{
  "init_std_qkv": 0.0153,
  "init_std_down": 0.0,
  "warmup_steps": 200,
  "schedule": "wsd",
  "final_lr_fraction": 0.05,
  "dataset": "wikipedia_en"
}
Each number is 50 + 10 x the weight over its row's rms, rounded and kept within 0 to 99. Layers, rows and columns count from 0. The size before them is the row's rms in percent of the matrix's.

# layer 10 MLP up, 2048x512, rms 0.211, rows 1633-1660, columns 0-127
099:77 43 40 44 56 47 54 47 63 64 32 47 65 43 36 44 51 60 57 44 52 45 38 64 48 52 45 27 41 53 48 44 41 42 65 42 32 68 34 49 49 39 47 47 35 34 49 52 68 39 48 37 39 44 50 47 56 44 63 56 52 57 54 50 44 48 31 50 34 46 51 51 37 53 52 50 52 52 48 55 41 62 54 53 38 42 30 42 41 56 44 38 52 64 42 52 56 57 50 43 44 49 54 52 58 26 32 54 55 62 58 49 54 36 60 68 63 27 59 46 48 54 53 52 45 34 45 44
098:57 54 44 48 58 32 54 49 30 49 28 54 48 52 50 61 39 54 70 51 42 42 47 51 32 54 63 51 56 53 39 53 50 42 49 55 50 63 63 47 50 46 56 44 71 66 58 42 49 59 51 37 56 48 44 53 46 37 45 39 60 38 45 55 46 43 49 51 57 49 52 41 43 64 39 53 51 37 36 35 61 52 42 60 65 23 64 56 41 53 75 32 61 62 55 50 65 63 35 63 51 55 52 50 55 55 43 65 61 54 49 56 55 62 62 62 46 37 47 62 60 47 46 58 43 42 60 47
102:56 68 57 54 64 52 31 72 57 52 38 49 49 47 42 50 26 61 59 62 54 73 47 45 59 52 38 41 47 50 41 74 53 58 45 50 40 60 31 38 51 57 62 61 47 48 46 43 59 46 69 45 50 37 46 56 47 44 52 55 28 39 35 48 51 61 58 70 62 37 61 38 29 49 44 50 50 52 53 68 40 45 52 69 59 42 41 49 48 53 63 46 73 53 52 65 57 50 38 66 41 58 52 53 43 37 57 57 52 64 32 69 42 34 50 53 54 62 57 57 43 71 66 43 34 53 49 48
104:33 62 54 53 64 64 75 39 56 51 68 47 24 55 66 47 60 53 41 71 56 54 54 51 45 47 48 64 44 53 39 40 51 58 33 73 42 53 29 49 57 56 53 55 66 32 37 55 42 65 45 56 59 41 47 48 60 57 41 58 71 30 45 45 61 50 39 66 50 53 43 51 65 58 40 53 33 48 52 56 63 34 48 68 42 62 57 55 65 41 50 45 38 55 61 62 52 48 53 48 36 37 34 50 48 48 55 62 35 47 51 55 46 47 56 64 52 53 47 56 53 38 55 40 46 49 43 59
102:49 64 44 39 44 49 51 63 61 57 69 43 48 46 57 69 49 55 57 59 55 43 75 56 52 65 51 34 55 48 44 60 43 65 52 60 34 46 55 39 51 58 45 34 63 43 30 32 60 49 50 65 38 42 47 32 64 41 60 59 54 43 53 49 50 42 54 42 36 48 64 41 58 51 48 34 54 58 48 60 42 53 37 55 48 55 54 74 52 52 46 47 54 46 65 61 51 67 68 49 58 45 60 52 47 42 63 46 63 58 43 60 34 41 42 32 50 53 43 36 51 49 66 64 45 49 51 53
099:42 69 55 43 32 57 39 47 31 45 55 54 42 61 50 41 55 42 50 23 44 46 45 48 30 47 28 55 54 46 53 54 47 55 59 53 44 48 53 30 54 55 54 48 50 61 40 57 53 17 39 51 37 52 52 58 49 59 59 46 61 41 57 49 50 55 46 55 60 65 46 50 55 55 52 52 46 54 49 56 48 42 70 57 44 45 63 58 61 55 52 45 64 51 34 32 49 54 40 62 68 32 54 58 53 40 54 30 36 61 53 50 63 44 50 30 51 63 31 59 47 54 53 56 61 63 54 28
099:54 60 49 46 58 31 63 51 36 53 53 44 52 30 46 63 42 55 31 33 43 46 37 51 54 58 64 46 55 51 60 32 56 42 55 56 31 45 46 31 82 54 52 38 51 52 39 39 39 40 54 63 61 52 66 48 40 60 35 39 37 51 47 65 40 50 56 64 46 41 52 33 64 51 54 45 57 59 35 61 44 55 45 41 61 52 53 45 52 57 46 53 55 35 51 56 30 36 46 61 67 62 47 59 59 44 40 44 40 48 52 45 38 64 55 73 50 49 38 60 54 38 53 42 42 46 52 40
096:43 46 58 46 51 42 42 51 53 79 56 70 51 35 43 51 63 53 50 49 51 32 43 55 60 54 48 40 46 72 61 57 45 63 52 58 48 42 59 44 40 58 40 48 50 69 54 31 49 41 65 48 57 64 51 62 45 68 59 49 62 42 48 50 29 49 51 52 40 57 54 67 69 57 44 56 64 54 39 52 40 50 43 68 34 53 37 43 40 39 63 42 52 75 49 36 68 65 50 56 50 51 61 50 56 37 59 45 58 46 41 48 60 38 35 40 38 44 60 45 58 40 49 47 45 49 58 48
098:44 37 40 60 40 49 68 62 57 60 40 52 49 44 40 55 38 55 43 46 54 72 44 41 61 38 62 56 55 46 68 44 32 47 57 57 69 68 58 24 48 47 49 44 49 50 57 50 47 44 43 53 55 38 41 44 46 63 62 49 46 54 49 49 54 65 59 37 44 43 49 49 41 54 65 41 34 44 57 50 58 57 56 43 42 48 70 51 51 46 39 49 38 45 45 46 48 47 46 61 62 64 74 38 56 40 46 60 57 40 58 53 52 29 46 37 61 47 41 47 20 38 53 55 43 47 34 54
095:45 55 63 37 50 46 56 63 39 63 25 61 57 45 50 53 39 33 38 51 55 61 55 53 49 48 54 57 56 57 51 58 41 45 49 61 46 31 55 45 57 67 59 53 43 45 48 39 47 43 56 39 55 42 46 62 33 61 31 52 44 46 47 70 51 37 47 60 38 57 50 55 57 38 45 29 40 61 57 68 50 39 43 39 75 43 43 50 51 43 46 50 50 42 37 51 53 50 48 41 52 45 33 57 57 45 55 44 52 54 52 44 58 43 52 36 62 39 43 39 28 67 54 50 54 50 57 22
101:48 53 51 56 57 54 47 66 50 75 61 40 61 47 58 43 31 66 40 44 60 37 61 52 36 49 53 35 58 40 34 45 46 56 57 51 49 58 63 38 37 59 39 45 33 57 41 45 61 47 55 58 48 42 35 64 40 47 44 51 45 56 54 64 49 52 56 49 46 50 52 42 42 46 43 41 56 61 41 55 46 63 55 51 49 42 40 19 43 51 47 53 52 35 53 45 50 44 68 54 37 66 49 57 43 50 44 45 57 48 46 53 50 62 54 43 52 59 28 58 36 44 57 52 43 39 41 42
102:44 36 52 57 37 46 53 48 49 42 37 36 50 29 60 37 40 54 27 49 37 56 55 53 34 37 52 46 59 57 44 42 51 51 27 43 47 43 48 41 57 52 45 50 34 58 71 47 47 50 57 53 40 48 49 44 68 42 37 58 55 63 33 58 49 44 24 45 48 45 40 37 54 64 53 50 60 50 32 49 57 46 54 64 29 41 35 47 37 64 53 46 49 39 37 51 43 54 53 39 37 54 52 40 49 68 53 52 55 71 44 56 35 44 41 60 34 65 45 60 42 57 56 40 51 62 58 76
100:60 60 52 28 48 53 52 38 47 48 47 34 70 45 70 49 53 26 56 60 46 44 51 51 56 47 55 52 41 54 49 46 61 45 54 46 52 52 67 40 60 46 41 63 66 50 62 35 46 45 51 55 58 52 44 57 40 30 51 52 59 56 61 47 44 44 50 65 39 49 80 57 55 34 45 43 38 74 56 54 53 46 60 50 53 58 30 69 42 46 48 44 48 43 69 43 48 59 47 56 54 60 36 51 64 64 61 57 55 42 45 76 77 38 58 49 46 61 55 55 55 66 56 32 35 59 41 57
100:57 53 54 63 57 39 41 66 42 47 41 41 63 77 47 38 56 48 47 67 54 36 43 44 65 48 45 57 57 47 65 54 24 45 45 49 39 63 55 49 46 54 52 57 56 69 43 42 58 45 51 39 58 34 65 73 51 56 26 46 45 51 53 60 52 33 63 47 44 39 60 49 34 46 42 55 35 73 44 49 45 49 38 58 54 61 57 60 62 53 56 36 48 50 43 57 51 58 44 56 58 60 57 58 53 36 55 47 45 33 60 49 39 56 65 62 46 43 38 46 29 40 38 48 61 59 37 56
097:43 61 61 34 30 55 51 39 41 59 45 37 56 39 46 46 47 48 53 65 36 41 37 50 37 32 45 47 49 44 54 58 60 49 56 56 56 65 54 57 49 54 42 62 36 34 48 50 56 53 53 52 66 54 30 33 44 65 46 50 39 41 33 48 39 59 47 54 48 51 61 57 51 46 50 45 45 54 40 39 47 52 42 47 70 54 44 34 48 38 58 43 49 68 30 58 44 44 38 58 45 47 51 43 40 52 55 60 67 55 32 53 55 40 71 52 54 51 66 49 54 52 56 51 57 61 37 45
094:46 51 51 49 57 51 56 43 37 65 52 81 59 56 41 48 53 48 35 52 60 63 53 53 51 62 43 51 28 62 36 40 64 51 54 61 42 31 58 51 36 49 58 60 42 51 56 68 79 45 68 51 66 49 42 54 58 41 55 71 52 44 42 40 50 54 46 53 57 44 50 54 53 42 41 32 64 50 40 37 39 48 65 51 33 48 47 53 52 42 76 69 60 55 39 45 58 60 41 52 39 54 57 51 53 62 55 36 50 67 47 58 72 40 49 57 30 43 52 35 81 40 75 40 41 39 32 45
107:48 66 48 47 37 47 56 56 51 77 47 56 51 21 50 61 40 57 37 55 40 64 52 38 55 53 65 48 77 51 45 68 64 53 33 49 51 47 51 67 46 35 34 48 57 54 50 67 45 60 55 48 50 50 56 61 49 54 38 45 50 40 39 39 60 54 64 27 48 54 41 73 53 43 42 55 47 69 35 49 56 53 38 71 63 52 54 55 37 56 65 56 39 29 42 55 57 56 56 52 58 42 45 46 63 47 62 71 49 38 44 36 65 28 61 61 49 36 47 53 39 43 42 42 26 47 32 44
097:46 54 56 42 42 41 39 46 42 53 47 48 43 56 51 51 35 84 51 50 52 59 44 73 39 45 47 46 50 58 54 51 42 41 50 65 67 68 46 44 45 49 56 46 53 54 60 54 57 61 53 70 35 57 38 39 56 40 48 63 49 46 57 60 59 30 59 44 58 50 54 57 49 60 46 49 71 44 60 43 57 41 72 42 59 45 45 56 50 55 39 54 39 36 65 50 56 54 59 52 39 42 39 38 49 50 58 36 50 36 53 50 60 33 35 45 35 57 40 38 47 52 45 46 44 35 55 65
097:59 63 47 39 48 55 41 64 45 60 39 52 46 53 58 52 52 50 42 67 45 37 73 56 61 69 45 41 60 71 68 44 34 62 70 36 40 62 56 43 55 66 61 58 51 59 27 45 36 57 55 48 48 68 29 57 59 58 55 41 48 44 42 55 57 39 57 47 57 56 27 62 61 52 51 59 45 45 64 51 37 54 44 56 50 52 72 43 49 25 47 44 44 39 67 53 52 59 52 69 42 55 28 48 57 54 39 43 46 60 62 45 47 55 60 57 49 54 62 66 45 58 58 73 61 44 57 52
100:50 54 50 44 45 46 66 70 52 45 45 36 51 43 61 41 42 54 54 46 46 53 64 52 64 49 31 47 50 40 57 53 62 52 52 55 60 46 52 34 34 40 43 43 47 52 52 45 69 57 56 52 57 44 41 50 57 54 49 69 49 59 59 43 53 49 45 61 45 33 47 50 54 42 57 60 54 59 66 40 32 57 63 51 55 63 45 55 59 65 55 49 53 52 46 56 58 60 56 40 57 56 53 38 36 52 57 70 55 54 61 45 63 53 47 52 60 49 48 26 42 52 60 45 49 48 50 43
099:50 63 65 62 59 47 63 47 53 68 55 51 66 45 44 39 39 29 54 58 53 55 51 53 47 44 41 56 51 57 59 61 38 52 40 58 43 40 54 42 55 55 35 49 53 57 44 47 48 46 46 39 61 48 42 37 42 64 45 51 48 45 47 73 41 45 42 54 52 53 62 43 45 40 59 50 72 51 50 61 52 50 51 66 48 53 40 67 46 59 41 62 53 41 60 60 44 52 51 54 62 41 53 32 68 45 42 42 34 40 51 34 54 64 40 57 28 38 37 66 55 49 58 52 44 49 57 63
098:54 35 60 37 37 59 58 34 47 50 55 61 63 70 46 45 52 44 48 58 58 57 44 38 55 61 46 42 52 53 61 38 55 44 61 66 49 59 59 48 62 48 44 33 56 39 55 56 46 43 54 53 47 53 56 51 49 52 56 48 62 56 51 46 50 41 53 62 47 58 38 39 37 50 48 56 42 46 45 45 45 52 51 43 43 55 43 65 57 51 51 41 69 46 54 52 75 59 51 31 40 46 44 47 63 65 39 52 53 53 43 58 45 32 53 48 39 45 62 40 42 65 39 43 47 50 71 37
098:44 31 45 59 31 56 62 71 43 54 39 43 37 69 32 61 41 54 55 36 49 55 51 42 53 40 49 49 56 45 49 56 57 67 48 50 59 67 55 66 54 47 60 26 52 57 43 72 68 51 66 44 52 52 40 50 48 44 47 46 53 63 25 60 48 61 45 48 46 41 38 47 57 39 54 56 55 66 39 36 46 50 46 38 45 52 59 52 66 48 49 33 56 54 48 53 40 56 44 70 50 61 55 41 52 42 24 43 41 54 43 55 41 46 56 44 61 42 46 52 55 41 54 41 72 42 63 50
093:56 56 55 33 49 53 53 51 43 34 37 67 46 46 47 56 61 43 57 37 61 37 35 62 52 55 36 52 43 45 41 50 66 44 54 59 43 71 70 47 64 59 69 63 60 52 58 45 37 55 58 51 58 56 36 37 53 60 53 62 43 52 71 36 59 59 59 56 50 52 68 51 38 44 51 57 54 53 25 51 49 62 43 63 50 58 44 58 40 51 44 43 53 52 61 36 60 61 46 46 63 51 60 39 53 49 45 59 54 31 51 53 59 31 51 62 59 43 43 63 49 28 57 51 28 36 41 57
099:27 52 41 52 41 48 57 45 55 61 47 52 50 57 46 63 48 54 45 62 55 46 18 53 38 59 59 30 62 42 45 61 68 48 56 56 54 31 42 32 55 54 44 36 53 50 59 65 52 46 50 66 39 67 45 48 58 53 61 53 35 56 51 55 52 57 47 43 59 43 41 49 56 47 46 32 49 59 52 48 68 53 57 38 62 35 40 52 60 38 55 67 51 55 47 41 40 59 58 47 52 61 45 55 40 58 54 52 35 65 66 57 71 55 65 47 35 58 56 46 58 37 60 59 52 61 41 48
109:43 40 58 48 55 45 64 34 51 53 39 65 43 53 42 36 68 73 46 34 56 47 51 55 42 46 60 71 37 64 51 51 43 39 43 56 69 40 53 52 62 38 45 24 63 41 54 56 41 45 46 54 65 39 54 50 55 45 52 46 45 56 59 42 76 71 30 40 41 68 59 33 54 46 46 40 66 60 37 64 49 50 64 52 50 42 47 40 50 58 70 62 49 53 47 55 47 47 59 45 33 48 34 63 47 62 52 46 66 59 39 51 46 56 50 46 44 61 69 43 56 55 61 49 36 40 55 42
093:47 53 65 32 56 56 47 51 56 31 41 46 66 67 64 58 54 65 63 49 57 58 40 34 42 58 53 51 49 54 32 37 52 45 58 52 47 56 47 58 48 50 46 44 63 57 42 43 50 58 49 61 46 60 61 34 54 52 49 66 62 49 47 28 67 16 45 61 55 48 49 49 52 50 38 45 73 40 51 46 63 35 68 52 52 45 66 55 65 55 55 74 48 68 45 52 41 49 52 56 24 75 56 50 34 47 58 47 48 45 59 68 39 38 43 56 48 53 47 58 37 61 62 33 40 54 53 62
100:39 60 46 41 50 30 61 52 49 63 62 53 57 57 50 47 30 41 58 54 51 60 54 70 53 43 60 38 52 48 63 49 38 52 48 45 47 53 50 44 38 46 61 62 57 69 47 36 52 27 36 54 46 38 49 56 54 64 48 36 51 51 52 45 58 60 65 62 43 58 47 28 46 52 40 60 30 49 41 49 57 41 51 49 40 33 44 40 51 53 56 48 52 43 72 28 57 39 59 55 37 40 29 41 54 33 49 54 54 43 37 66 54 48 59 50 35 59 45 34 51 61 86 56 59 58 42 53
# layer 10 MLP down (transposed), 2048x512, rms 0.0827, rows 1633-1659, columns 0-127
087:47 52 55 44 53 48 48 35 46 46 49 43 57 57 61 64 50 49 49 45 48 56 52 65 69 50 46 55 50 42 57 52 55 54 59 49 39 55 47 44 65 51 50 56 44 41 46 39 60 59 54 40 56 66 71 38 56 58 52 51 74 52 34 62 69 45 58 44 55 43 47 38 41 52 49 50 41 49 52 48 46 40 42 42 43 46 64 56 55 37 51 57 68 42 36 69 43 48 40 60 45 38 36 41 71 71 51 46 67 53 52 46 46 56 55 62 45 59 47 64 52 43 57 67 72 39 43 52
095:43 54 67 58 46 57 49 49 41 55 67 40 49 51 43 55 49 67 59 50 57 42 52 60 57 62 51 52 58 53 37 57 46 63 49 46 47 46 38 57 48 57 49 51 55 46 41 51 33 61 57 49 52 65 53 45 52 48 58 75 38 60 48 66 40 51 78 66 32 46 58 75 51 51 56 59 66 66 48 53 56 52 42 58 44 58 58 49 75 59 32 51 54 43 62 65 41 49 58 60 38 46 34 48 41 56 53 57 58 61 47 41 62 44 49 62 64 45 70 61 41 51 60 65 44 56 58 62
100:52 49 52 41 44 49 57 46 60 37 47 37 56 67 49 47 50 49 46 34 45 56 48 49 39 52 44 33 49 49 48 46 77 54 53 62 52 44 52 38 30 58 58 49 47 68 45 47 48 64 44 51 56 50 59 66 61 40 49 52 54 51 47 39 56 58 70 44 48 52 55 62 58 56 43 57 59 48 36 35 43 55 68 38 50 45 43 32 43 28 64 50 46 49 50 61 48 55 48 57 37 39 49 65 43 46 50 52 54 44 48 57 43 49 55 51 57 56 39 53 54 51 52 55 39 57 49 54
108:63 68 41 40 64 37 48 45 42 53 29 53 75 52 34 46 41 51 52 52 34 48 56 38 60 28 51 52 52 75 43 34 46 44 54 50 52 37 65 44 55 65 45 65 32 48 41 35 38 46 42 15 65 53 54 57 45 47 50 46 50 39 39 48 54 43 45 58 39 52 58 65 69 56 54 54 54 56 57 40 45 49 65 28 61 59 49 54 54 52 56 52 50 39 42 42 66 63 60 49 36 57 48 33 62 58 67 46 51 38 65 55 70 44 55 45 55 38 40 54 52 48 53 49 61 46 58 47
096:59 54 58 49 66 42 56 64 33 38 53 68 33 28 37 47 61 47 44 59 52 55 49 46 47 46 45 53 40 60 47 53 45 39 41 43 61 41 38 44 58 52 58 58 54 45 59 41 54 35 27 46 52 63 52 49 60 51 48 55 54 37 45 42 50 60 49 76 59 43 50 53 58 43 50 54 43 48 63 55 59 51 38 61 52 52 58 35 60 54 54 26 38 52 62 71 57 40 44 51 50 62 60 52 34 46 48 58 42 55 34 52 54 62 39 56 53 57 52 63 48 53 40 37 35 42 49 39
095:46 59 47 37 46 50 65 62 41 60 57 33 55 39 55 55 26 68 41 62 59 62 53 71 45 51 49 58 23 50 60 64 51 47 41 43 64 35 55 48 52 43 55 44 47 53 68 44 49 42 54 40 30 63 53 55 53 63 52 68 47 69 44 55 41 26 54 51 44 51 64 46 55 55 43 60 60 48 32 59 53 47 40 56 53 44 48 43 78 35 41 51 44 55 55 52 57 63 44 56 40 54 49 29 62 44 39 58 27 57 53 57 48 49 42 62 49 43 49 68 50 65 45 47 67 59 45 55
101:48 52 53 45 48 55 54 35 35 52 66 44 30 58 63 44 49 41 62 59 42 61 41 38 37 61 43 63 50 41 62 82 46 51 52 60 47 55 49 52 41 41 56 63 59 50 42 54 42 40 60 38 38 42 54 50 69 43 41 63 44 33 47 49 60 54 54 54 44 52 48 51 62 36 49 47 37 63 47 47 38 49 52 58 48 46 41 45 29 39 35 48 53 56 47 67 59 75 49 50 52 52 65 65 49 50 55 53 39 53 61 53 50 34 54 49 57 58 59 56 57 65 55 62 56 65 37 63
098:57 43 52 57 47 45 52 45 48 38 39 44 44 51 64 50 65 51 48 57 53 44 50 52 35 59 49 48 40 54 46 36 53 57 33 67 55 63 35 50 45 56 49 45 51 36 48 48 36 63 48 43 41 33 59 45 48 53 50 56 53 60 59 27 50 46 65 57 58 20 54 49 45 46 61 52 59 53 51 58 58 46 38 75 68 50 42 57 54 59 46 49 58 40 52 68 58 53 40 52 43 53 48 48 75 56 65 50 58 69 62 51 44 66 48 53 61 62 34 45 38 51 50 47 63 64 54 56
105:59 61 43 59 39 45 47 45 47 52 61 42 51 55 46 46 60 49 41 51 49 46 44 51 51 49 77 50 49 75 62 65 56 54 38 71 67 31 47 65 62 45 61 45 65 39 47 59 40 50 43 46 35 54 34 62 55 46 39 31 59 43 36 47 51 61 49 45 55 26 50 38 63 54 55 59 71 45 27 57 53 47 42 57 34 55 51 44 36 54 55 52 42 65 68 47 36 62 40 45 43 54 67 38 58 44 46 46 65 45 50 48 45 59 42 52 54 58 59 33 54 41 59 36 55 39 54 42
090:44 44 54 58 48 62 53 45 58 40 63 47 35 55 45 34 62 65 28 46 44 11 58 78 50 41 38 57 52 48 45 48 57 45 48 65 47 56 58 54 44 54 44 41 48 54 56 57 53 64 41 45 57 42 56 31 42 50 56 54 70 40 66 43 38 49 53 39 65 57 45 47 46 45 60 70 55 34 66 67 49 42 59 66 37 43 59 45 44 31 37 67 58 57 60 41 64 62 50 39 55 58 47 56 44 60 52 46 63 49 53 56 44 43 51 68 48 48 53 54 57 38 54 38 40 59 52 46
098:62 53 56 35 49 60 56 52 57 56 67 46 44 54 54 40 30 45 39 37 39 55 49 64 68 54 71 49 52 59 41 27 56 48 44 55 43 67 44 39 45 46 47 33 38 56 60 55 38 43 46 67 52 32 49 57 36 53 50 53 57 49 40 49 61 64 41 51 41 44 52 57 58 34 32 59 50 76 51 57 72 56 55 49 57 50 48 41 60 51 59 47 49 43 62 58 58 60 52 43 39 48 53 63 40 58 52 54 57 56 51 48 45 55 68 54 42 52 40 71 47 46 38 48 60 46 40 55
105:47 52 65 32 50 41 45 31 64 52 56 59 27 40 60 44 42 54 43 36 59 48 58 56 47 63 50 64 54 44 52 74 57 39 46 65 51 57 52 46 46 45 33 49 68 42 49 39 57 47 46 50 50 58 27 53 41 60 55 50 23 60 47 56 42 53 51 31 67 43 62 61 49 54 62 56 56 52 46 27 43 32 50 55 43 41 40 42 45 41 68 47 36 44 39 55 54 51 43 32 40 62 58 45 46 55 41 35 40 50 70 43 43 62 46 68 43 54 55 37 63 60 28 60 54 52 44 62
101:54 51 56 68 45 59 58 50 37 52 78 54 35 54 38 49 41 39 65 41 54 55 54 50 53 50 51 32 63 51 54 63 51 69 70 56 49 42 49 42 44 36 41 55 30 52 52 56 48 70 41 50 55 50 68 54 60 44 44 44 44 64 59 44 50 41 59 40 42 55 37 49 48 65 45 54 43 40 46 41 46 47 37 51 53 37 57 62 53 59 39 38 42 62 44 55 44 39 57 62 41 38 72 61 31 34 23 51 37 54 41 48 34 44 64 55 53 53 40 49 38 56 43 57 53 49 60 79
101:48 48 63 53 52 44 74 53 61 45 65 44 54 41 50 74 55 58 56 47 50 32 58 70 69 48 46 42 50 49 69 50 63 37 29 53 58 41 24 55 43 49 54 66 51 41 45 51 53 56 42 46 48 51 66 51 44 53 46 47 59 51 43 42 56 38 59 55 41 49 43 58 53 50 58 65 71 53 47 61 41 52 80 53 50 43 56 51 64 48 36 58 52 63 47 51 33 67 61 39 59 39 58 54 52 50 44 71 46 40 51 55 60 42 51 45 53 31 52 55 48 62 53 45 55 64 42 42
098:30 84 62 40 51 56 31 40 34 53 58 62 37 37 57 33 45 46 46 40 52 48 60 37 36 41 55 55 62 38 52 63 58 30 53 64 37 41 38 49 41 34 60 59 31 39 46 42 44 49 54 51 37 52 59 66 49 48 55 55 42 36 58 54 58 58 62 42 54 48 44 58 45 57 61 45 47 65 45 59 36 29 45 32 43 28 64 33 58 39 55 57 65 50 62 47 62 59 64 44 33 49 34 34 56 39 56 70 67 35 32 51 38 43 65 47 50 50 62 59 59 44 31 57 54 60 48 43
102:56 41 47 48 37 57 50 64 65 60 63 46 56 42 50 51 62 38 49 59 41 54 66 65 40 63 45 55 42 49 44 37 70 46 56 47 47 68 49 51 55 67 62 54 57 29 50 51 57 38 32 50 50 32 32 50 50 46 60 38 44 46 51 55 55 51 42 54 46 36 37 38 55 23 54 54 54 49 61 58 72 62 51 42 33 36 37 39 36 31 36 41 50 69 43 51 54 45 45 54 55 30 68 54 49 41 58 53 58 67 61 49 71 42 53 51 54 58 42 53 58 51 41 46 58 53 62 43
107:68 40 64 53 66 43 52 49 63 45 57 41 63 46 54 34 48 61 48 51 48 46 55 35 43 36 37 23 68 55 57 51 46 49 33 48 45 59 53 47 53 49 37 41 54 55 48 76 44 61 50 52 53 51 45 59 75 48 72 56 60 46 56 42 31 65 36 42 67 35 46 52 52 56 41 58 52 42 56 67 45 30 50 38 68 56 59 52 49 52 59 68 51 67 54 54 69 38 72 43 39 48 57 53 40 48 50 55 34 36 38 53 39 76 57 61 53 53 53 41 56 52 62 38 41 50 62 39
096:55 57 59 57 31 28 41 52 32 45 43 58 43 59 57 43 56 33 59 50 52 46 60 31 56 58 47 46 55 57 51 59 34 67 65 46 44 32 51 48 53 53 43 60 66 46 60 65 47 42 61 67 64 38 61 60 59 58 64 59 59 37 49 55 41 55 34 53 57 51 65 54 52 71 49 69 55 53 58 48 48 70 54 41 46 61 63 62 46 53 51 62 65 48 36 65 47 40 38 64 65 52 60 70 44 48 49 50 71 66 54 36 28 56 41 52 61 41 47 40 36 60 65 58 48 51 58 49
096:57 51 51 57 55 44 53 45 44 42 47 60 54 41 43 57 33 60 47 64 54 29 47 49 35 53 62 64 36 45 44 53 51 38 47 59 53 48 54 58 43 42 39 48 30 35 49 58 56 55 36 36 31 61 64 57 50 44 42 63 53 46 53 24 58 45 56 64 48 48 37 40 55 42 36 33 63 56 58 38 51 52 55 37 43 44 48 42 70 85 62 36 62 56 43 45 57 47 49 64 42 45 47 51 42 51 51 48 55 46 40 47 51 65 49 59 35 49 59 44 38 53 59 36 54 70 49 62
104:41 50 58 56 62 69 70 57 52 48 38 60 37 62 34 45 54 54 37 66 45 52 49 56 47 64 73 46 35 58 56 53 36 41 54 60 59 37 52 31 59 68 46 60 46 51 70 35 42 44 66 72 39 43 57 56 68 59 47 54 54 41 72 64 30 79 47 53 60 56 70 40 45 42 61 65 42 48 36 63 44 57 50 56 56 36 53 71 64 39 51 44 48 57 57 37 56 43 66 60 40 43 54 47 58 29 43 34 53 53 47 62 41 49 55 42 56 50 48 73 59 45 49 52 39 39 61 58
100:50 80 73 67 56 49 49 53 60 47 51 50 26 60 48 51 45 62 50 49 49 60 47 49 50 50 52 54 44 51 59 49 45 66 41 46 44 56 38 49 47 48 58 40 56 46 43 50 42 57 49 46 56 62 51 67 61 33 57 56 51 31 60 33 63 61 44 55 43 59 60 48 57 47 63 46 45 55 48 54 58 46 50 29 56 26 55 38 50 58 55 34 40 37 54 45 49 47 36 40 66 41 68 46 56 53 54 60 42 54 64 61 34 49 50 40 55 53 55 52 49 47 53 46 47 46 32 45
099:68 42 54 51 46 59 40 53 66 43 44 47 51 37 42 58 66 66 50 44 49 44 46 48 62 58 62 42 31 57 39 51 61 62 53 38 68 48 47 44 48 66 59 41 27 47 66 54 57 48 56 51 53 33 39 46 66 44 37 59 24 50 45 30 45 73 42 32 49 54 39 58 51 43 58 45 60 44 34 53 52 51 45 52 63 45 50 44 52 48 39 44 63 41 28 32 54 59 64 46 68 54 56 41 29 49 41 59 46 36 40 64 49 38 50 25 58 41 53 52 63 64 44 59 40 72 45 61
101:55 58 68 52 51 47 45 70 45 42 45 52 36 47 64 60 51 49 62 49 75 48 49 60 62 56 61 57 59 46 55 64 58 43 57 46 55 34 52 55 51 57 55 38 31 52 39 44 63 58 54 53 53 58 35 50 68 33 50 84 60 64 66 54 51 69 40 69 40 45 52 31 42 52 59 60 63 55 33 48 63 51 45 57 46 64 48 48 46 37 27 49 43 39 46 58 66 51 38 67 49 67 68 42 48 52 66 57 60 51 48 63 48 61 40 59 57 54 60 56 44 42 49 37 52 54 40 61
091:55 40 42 60 53 52 54 56 46 71 44 37 44 51 56 52 66 50 61 40 41 40 46 63 62 57 71 41 58 50 64 48 39 38 57 62 32 58 47 68 56 09 69 44 59 41 33 78 34 46 48 52 43 55 44 52 56 50 56 50 50 43 49 48 60 36 38 49 47 65 54 52 52 34 73 39 81 51 51 59 67 50 41 37 65 58 50 54 68 56 55 49 44 55 50 50 49 43 57 51 61 37 52 49 41 38 44 68 45 58 54 41 53 42 53 69 67 68 52 42 55 49 54 52 39 61 64 32
094:60 52 41 52 50 42 39 43 48 35 53 59 45 32 61 38 72 42 55 65 58 58 60 44 49 48 53 44 45 51 46 39 55 46 53 48 59 45 58 49 73 40 76 42 49 54 43 63 61 49 43 65 61 44 44 67 46 71 31 51 58 54 53 56 34 36 35 37 66 65 55 49 50 68 41 39 58 74 61 52 47 52 29 61 57 46 48 50 52 39 47 45 42 45 60 61 51 58 58 54 53 60 61 43 36 55 53 53 42 58 35 42 55 34 41 57 47 50 36 35 61 59 46 60 47 55 53 46
106:50 68 53 65 37 62 47 37 30 56 53 56 34 46 64 49 53 39 36 44 45 48 61 57 41 52 43 60 40 36 50 33 64 48 49 47 47 57 50 64 65 42 52 35 55 68 45 25 56 58 61 40 51 43 43 41 63 37 62 44 59 46 54 33 45 52 50 42 55 51 53 73 51 49 54 45 56 62 50 45 41 25 48 40 76 49 48 57 58 65 46 69 54 54 56 68 50 52 54 43 52 58 56 47 58 55 57 64 59 43 67 50 57 55 60 50 60 54 58 50 54 65 35 71 46 41 49 55
092:58 44 57 53 46 45 69 54 50 46 71 56 41 46 66 46 55 61 45 48 63 53 54 60 45 55 52 54 36 61 60 49 58 67 50 40 49 48 47 60 70 52 65 51 50 50 63 41 66 43 50 56 47 42 53 62 55 47 52 49 51 40 76 56 50 66 41 51 44 47 64 45 42 64 45 40 47 54 62 64 64 40 59 49 70 48 56 49 67 41 47 48 39 51 36 58 58 53 40 51 71 37 51 57 52 48 51 63 41 50 51 54 40 42 62 54 51 58 51 66 58 57 45 62 57 48 65 56